Weights of a small transformer language model.
Size: 16 layers, width 128, 4 heads of 32 (1 for keys and values), vocabulary 1208.
Architecture: RMSNorm before each block, capped logits.
Training: 300M tokens, 4583 steps.
Each number is 500 + 50 x the weight over its row's rms, rounded and kept within 0 to 999. Layers, rows and columns count from 0. Numbers have three digits each. The size before them is the row's rms in percent of the matrix's.

# layer 11 MLP gate, 512x128, rms 0.271, rows 0-99, columns 64-127
112:491506498537490448526529533538509613501536497475591550571475467436520496434422523448479556488523576583476456461599533482520488508479572540550490543393517512630426535465419547531618463585503447
101:380424487464479627534544410562511495423468438457559452531556430428443464491461485408512468469543449518533599543530485610474471496507578487496540554503428496518487575465532404500540498482488568
109:487460522469467473461459524466442473510468554510519521515470629496533459512455502556451465485496616383451478501424514477452556496520486451489514418478516586545494585478537584492564496510398509
097:535490507427447518445491502504442445507552493515455507497538529525642360429552507557468475541550458430556471567499544507515560464399477496454533555584519481497528512564615482531535623421511453
104:467522478459536615453452464528469579572452481548558536586482524470464527508499428482471435461602554554517428506535542588511401419489502525572463450442413511535510492502499503536509509458604477
088:492531504468522477419514562529567461560650580514485506419508531551473565513602498420505490520461522540445474365509444434439490569501554498474415496574550429475493525529541472449454567441596435
107:520493539451519475468545465525387526483515509562508455633480552470559575525460478513490495521566571547521432540476562470511568547583521549512521466537498542547623571522426608524478553483494477
104:489494495482491491524527467581495439570513531475506464404431605436526576445534444525391555426492534522533507521483541385465503495457483508468387492412514559489559505540501521514506544567522459
098:518501462519524516510512579415546425515513449469520467544467558504527555577592509486615465459479552561514534604503455564493490488473494423628448519511581483643399436526498475553486522529531457
106:521494477454485533532528532486482611467497477499495504463429491507458507443480573543445487460470518597501512575547523442462519574535455517565520615536555478427468485608552439559538506479543516
092:446470434527527483473644448392528522395501417486425474513384538502561596577404566508509486574404472534497519539517516516549531454485506530447502453415409563412502483494528435473459507466529531
104:515689568495523529493457469467568487518495534493500522442594524538547523430511495505489536451500439471517451531468561498536507544573476475511515584489539542487504455472411497521518552570478440
088:532477512463442485486499438515563513486487431467446500518464501464610417441473488482582465514524433511494489562552409530377426487472552486482498494433540521353560470497491519477537496591501466
109:534466496531537468429475553423435540474471550501574593531502501450504478491483542510577488490435512542588562474487513513451562462464461580531503511548554512457491431536545567447499418459506495
115:478526459464499523509520486532448511603577431444486540425581513559493575613454422455457550476496557515480425571560495454439479535535435405456497418485440510598463457568484520503513581512437483
101:468546476509437500530487453547574424537516522498590466468515496519588403489532493616522547507497375495424512465511467501499473542392422536491527549516489526558507578464513507551489440510486532
109:500510570496542563514536449516525468547560431584438422524452541433553564492507485541458502555534431478465448421586475533528527413494480513536418575527524444578475546441549595454475513581531505
109:465478452477552511522558521519493447497541478607494554412475552499520448495516554527431435521452437541550495438468536410484623475561433547511431618559434546487557521438492421542532515494503459
098:504550398520464576635392514513462483501486533429514443418540509524586467499569567525469480516506415425507424481521517566531550536490392539527425527534500484507538553558455492529518488489452617
103:490498506545487503550596514391488474530370503397602560480499462517518442459476485462533507574514448488396523562550456542583396521428485544507481489545502566491526546527499513402574541513555567
099:506368504514610534469531484522400425505438533502516463478418466552537571483499506448502531542516591473524482466521516474513538519504438517495461490503521465510497432516519463478540460494558493
073:551477499527541513443492372567458445481476587530517507472547490545486591582594514495423548490499494516546461579514475538494432455506493541471457576511478445444471494513330458538516400532486548
097:467519494518471361473499524483541525531437571445555549477463441539472471502607497495472513481460584401520548480519436509446559376454441605565475387535528508468582397448491442534441503485517521
099:571382462530450535467490562487511436532462453421578572453527424446452562430583444491544414424546540484520531540504496514521494448486541519556499478524464465588625539466567410514584488470591467
112:470516527484459610470588550512542459563505485540499415579533431498492464562506433329484541480541527543530520484541516620466667455400474502427554483425535513471522473508520537475559513526499492
098:489526570485527601512464508465450515513466502426542486526428433582494478513551506490518448530600446538531523526483535576488488556576526518567435504447540496585530500625536516458524435446444558
079:458531361462529509495497416494482515470474459495559404462490534530467443500458546517464489471497511566473528472473597500444470446467412538579470494443529506543576562489498445456531469440367453
117:477595467456490525545530490596466617430439553478484512487415527562528474565498520537525417431524515464542475538569544425505444444551571578377534541538560476560492422482534438480468486503501509
103:491531493457577406571555428507491512489463520567386430518525460465425454484448549487450403497595552415480526561504509532495474512457496576548495515497518431514494368493481560485597471555444575
105:505532531457567619426511532503490574477551488516540529477539587541419490598418542493522579565479523486514484550582494488536537361501488536444529543503507601524508519485570454645455456533509455
107:598541563521504540450494512469556479518537581524371467515515487496495489521516539483555453569473488472506517532518491460484491509452563571558421514525397546464464491537502506700505384532505481
102:523555532580467510534544516519458481445535499484483501525493529501464516555471555553459437454475566581419613522512503472508573534605511518601564532493508577515596442486402463530524474474571554
101:507537460510445490534502506427439451482546555484452493539463489483455472484430486570441503496535403445507599469509448436450463496550483481385435506526574584522424495453535503544412506468479570
109:444496485483421583564541575540579513491507470519449450506574487470470480478556480515528503455470532536518542461530536456506556490494500576526412502444502447577551509464414407485502462534591554
095:478488524532481473538612434528628528497475476481505451569503443402422518434473552516473588479518444449519529527428504439488491584420526391481498510545484472472389446524532559614508571494479495
098:406551450528486486391502541488381523381532564467510524440415529450446537509550452489462534401602467594569488464503583490585514485456472531486495479490467448556562493464487576429519542450500543
103:508545410499461545578493498504473580576653514442547636495557448508501456595565526447487518468552504460516460485516465483470466556500543570544514544432441452450510478523561414481524562575525538
098:535442451376445569565493495502451503447509535457543471407543462461534515466588520496456551481524515410495503491531449472534508562452465549514407475492473563557604599469542472474408532517533471
101:511519609572493422488586438535460538494562516484460490473490544483480502506441606521515513493479451492517465546424458551515623494413496563476487530574435445540498445550492557491543469452541483
100:494546535389499564417473521555468534392518411437517556611452492501395453499536551513529560469564463518545532575549514497505512484483568491477459521524497449469411579566535499566455562510468370
106:450434450491498467589504446578494503497505502446487509473493557503459515547396550579529486427477477535498611451493455444565477537476544464464427499543435483498535480431483502542466647502409524
101:509504508486576531603545460412475505510508554470569531457436472511526520521617441397486555525497456556525427477485518524553476434472489511582455483538494482605527488577561496610533438432464450
107:596427607504563480452523441516427496556503458515408538539446551526502483426491437597551478568502491542424448558573559623574547521506448461505539451546535494544546547454527411516565503520505467
090:424500515502461516490476460452592497471509516559557447429434439559585467521489490461490471522431431507471469657538547484495461471504441487471485530498447511619493462534442498513481533571473490
091:435409539513404473444491500574510479602582527535581467435443523521479478529491401524553483492417514472499546441560489500559577451479446545546452622558419533480492571345468559536498551509602494
096:567464529352480537542530479543521413541504491558458487465468474498396538509480495482516493563535469477469502503585534477513465568553475521545388514497547486601502450439489545513562493518432503
098:469498468547572445468538485528414436381460510456526474516419480542398544462473480535522462526503565498465420471442475476510602497434567431471476527454511509484483556475546484506481420523491485
081:486508471586417607533547457505559522519504428613419499529441611379458456554550487537534519470418497454528418543486459487504501475504427530531501534430449553548549518430491470500464486547499456
113:475474444521542548524615453438572475535508569464573433444467481483469518425480607503532446542547547567485497525501447489451506582475452491487542491500403434460485517563516429452483502529496548
113:528503543487480563549532440477603520592565533586491482453552491527476568488496550510561552543443548523554534511466499426473505435468532510522481557534532467629471421557539532599451548484522513
105:540537586531550417523481515469537429516433504485524589463481524508469529507440544538457493573482594466469502573495580522555599445497526467477441562555539367496554519509436376516501448511498416
099:466488505393615560530478469465509431486496451423534526451410538524449501497447527481511511486369483554418510519516528530472509474482491456629469476434553546426460471483513452539578501536528547
108:429489527491573490525465472478655461540525564474493516433540531510538539513517454491518512507452565469486536510483557515449568520500504572530490434467518480496489489530475482530481617511572479
100:497528525543483474588470480463495514459503492480558547543580474500464558454459577573573457526447475475478597545412598501538559422471500487547521507447517415480483465540449492446431498550547471
088:395533469413505550509562456458513491535474536452523537476491562584506495479495412510390441516450474546588399491427455558449509519444427548569568573501416516517572449514466526446459538462427483
106:491511504467465531449524454540498506467487488536477477471497564516564410359508384470498512417496536437502493492502546491546512517538363554417514451539480483506600510575495521505498428498474549
085:418494456511461447419513515562471486513484448418521407504604462512468472488555435490566451462512470449534529486597516522483391441413593550389533538465466487558417516497438523511515527561459587
100:552463617530479417447552516478497397467534468544420534625589461523548577375501560552494534519511485470549473545509471403474480492505536543543472501533506532561520516558486499453503452516482509
104:530634501535507430498496485406405520477549481491423508519507518456440459523578520481503452448563539427491410540475531484445539571482507491594510556580473475641481384478579501482477437525490481
088:495531517561550492389479589476530451484675442590465492469497485560522513465435504488422494432509534412582489507459499491512561455421445509459510496515532415529535470473534511503532471481518403
107:508440473461535466552520477525590486414482418504495563461512485494445506481361602543378532472515502440416541505545538454513485536502516452592480552510460430597506396534511529522517467532478592
105:447454405519499473430547467614522457544489509565508557576455538619403570514452624531495512535451542438509493457547598508569551426489520493496487466563490468497434513580467514530446502530586415
104:552477499545351492571524406427409499627476475486572575508453475469499465479529601596448451472486579440561473518503491533524494444487504565434459535467411516574478529538415557510495577484542451
088:573506522443481575452477460433518500468493507513555367476527522514519459476561507629499467456481581474437518461573521494489555574495482528512514536516410460431503577464409520449529456535533478
097:484469459438404471497509564421480506448473501494605505450473455568557513465463518484468411511429535475517548463495508521400443584451542502451543526538428508604545521477542513453561532407466471
107:460530379484494481495429499466428475540513409611459576538535591534490504514478589476611511528458493459522590564543528441405512545481532557509556563582511479518571541478469420462572608614527567
096:518449470536523468608604432527509454565520526554616550511561481460534480532502566519381501520531461471555575452485461539518554423552445480452558518455568535490556507517474468369474514473463518
114:530486390525461547503550602512508563481500597538481448488581601500509496476592517529528470534419549525457512524483451637514457553464474532517389393517549448504451503598539491458516548550584460
091:543513531491501438587506475588531532483510480564554585510537566523525498537493467498592539576549552523508478473512515586491548356505565593538446537526499489576549550441581426550472514515617440
105:418556455538458574565542440530580433526471413526600471465462486557489567418516483497490589514407442496461587585510572516520569452489463489485536577545558525483519514575546517529447536380527514
098:509494525481496525428466550476563510430502445639484467492439516516560505531515471483585528465553528444516456536508532486441542489509425391547507533438452430385483559546542557492556477430465565
097:517498480499629555495502484587471455502489507488517496496513384498512536470546578481464510472473480472484403413620474485517558524523377490505529577472459543542478561513496507612489478597488455
076:514515426375554499405482513553477514525505546443486479412513409560463526494518441466491445574551500491493560538546479606547549550446598527442447461493518466416476443552536529432558499571443502
102:484468424484508493427518552478534573483451502531567540552521524473476440571540416503462496448519464535513509460599529484534506553535548587494515527448515471431464505409564464485476462416546559
084:513516546579459573500521486557517493447480361514463441429529438518697626520512523500539453459534500510636449510412564512508526481414497541477475512522517426495548540502532502519524487474455550
088:466478564500459411516499443565535415516501529406541459489563550566526386559490456479418571479567555465556541528506525517510536574553588549555515518516498479502489437550534500497567546420466507
101:527502533485534490551447474508495542536594489512483449544399619504421478504480463454527489521419459505508450489475530455533446507493558536462506542467513507554586527546494474518520617452418510
100:555500527477453509484610552480523510419522514570471502543515527528513514478570470440470571471456515479617498452506586584563525519415494570494483545615536359543484550525542471451529473579451522
100:454537438475592591538454498478593513453520462511425485526498489427509477450456469467622456434545469485489539579535449423559494468508487464521448374480419486512441442506546413520474542460451462
097:492493472553427488392512421532486553521486473532592542604464465499479478490474551472557490470599494516503452454560431520597591473506501484417488536502507497504583557431490548505510498566495546
101:575568499460449484494535541523529509540522443515569444409480537345533457561492398511508497462503577354542525494515506524494457494493505507458490496479409516490574514453498593432556435511523540
110:468450511465430492469498583437522543510459529490468498513445602547431484527422454547612536509507493376543505439558481466467532503507441484457559500489534565491567517574486557516440428439554516
101:577546504490400484515588456462534453544573485548551470458537465506552534539570474523497497555447507462530499443445471443513466480537507502462455569594468511509509445508564499495583483573453478
096:383362504491445562420501508529625418538487567488502517537479506490493521453532496496567480560460580449548541579491563472455528523365513462532487521554479427563456462521552513511514499488407542
081:398348514477442471494545420484530533465579474484462539501605473584511447494489463464522455524438438402585498523499451515526446448455501599485476620551544554512482466518466532547459504474437460
107:484496481523516452546478512486500547531502595526549386503640526547422523542503464559541559367538534520506438562494474588516537434506537534568612461487469510467557487547554495514504490489524422
103:431483516541504509494571486534491413496562416504521501457480494501527423530492493621479525441493483421516469533369500475536496452483509473531407492540457630548520530605426531441540433528521498
100:490436448494571615467600527487537508508495522571544534499496433421477580498477530476506389507536535534560570556412438490549497489538396476526492378470558588531501486569504478504525480418572468
100:438579568494475547463524461508506463527532523462483501543496476521446477484547458420522485541440482572546540516481535465543505438468381496474424427451415511497538526479444497498534471420478456
083:545532523499537413580564478463396489536547496530440520546539531463437510522545420516535509532513500482547505452494527500503519451469485629471533494480443486401482462497567485493540504523387507
107:507475533358458502584423527473555518441456520549523555449408480522445465456515508533535536590445530555562529522500534569594453550499456523485514432546495552541456475528480470509526387441601479
088:469416462623451539485478532450520560484487422474479397511486555523485469458490415573518493460436538483499570476553520500502449443613426547372450534515440494568552535534527476594519515489456406
113:456547427572534607548539503413514434458466511446584476570559498524476350517440531513516518477516557501568532518589535475444471437447506487517514558471450462537586430439480473410528493411493434
092:523576442511513535502452510453584556487553503586551482439482511560390484530455469518455410555515471484483485532588407515583585576440562413550533491542534438541570492508455515504570545471542466
103:497512482539481457513467553461556588490482521496451540492535577364523404451465551515461562538478492483559551466525533471619575490438518558591521514643456528519510454661507496556545553633564414
105:510495579457574384471497446551423581433520470460507481568605431495533551474479554449494499468497440423469411493562532513428535543439488551494555534549538510526513499549526444548459524458499487
086:450516387555553534514576396486567508558531486508489565489533631481531506567446515517571367528462603455499584517510565449526465481478468477486509533481507459515612513422535497523576461441511496
100:495557548551555445465553459518587587448503490532590621470510436523413548506517557480524482472480507519538545402469526515535468401538471388612532540432481571507494491481462525543557443548515482
094:557556470528498522535496471604511430528526516426468518614548524536558423405473615321491562491546501528469526555471553468552448567504614482479521428415457551518429492508520464485380554498512533
086:508487455492523497517516508520496486479468513430418588473569587446592496478468416529506472429423519507506487559405367496443503529542575448337490509456520504478492520558607475534492557527495599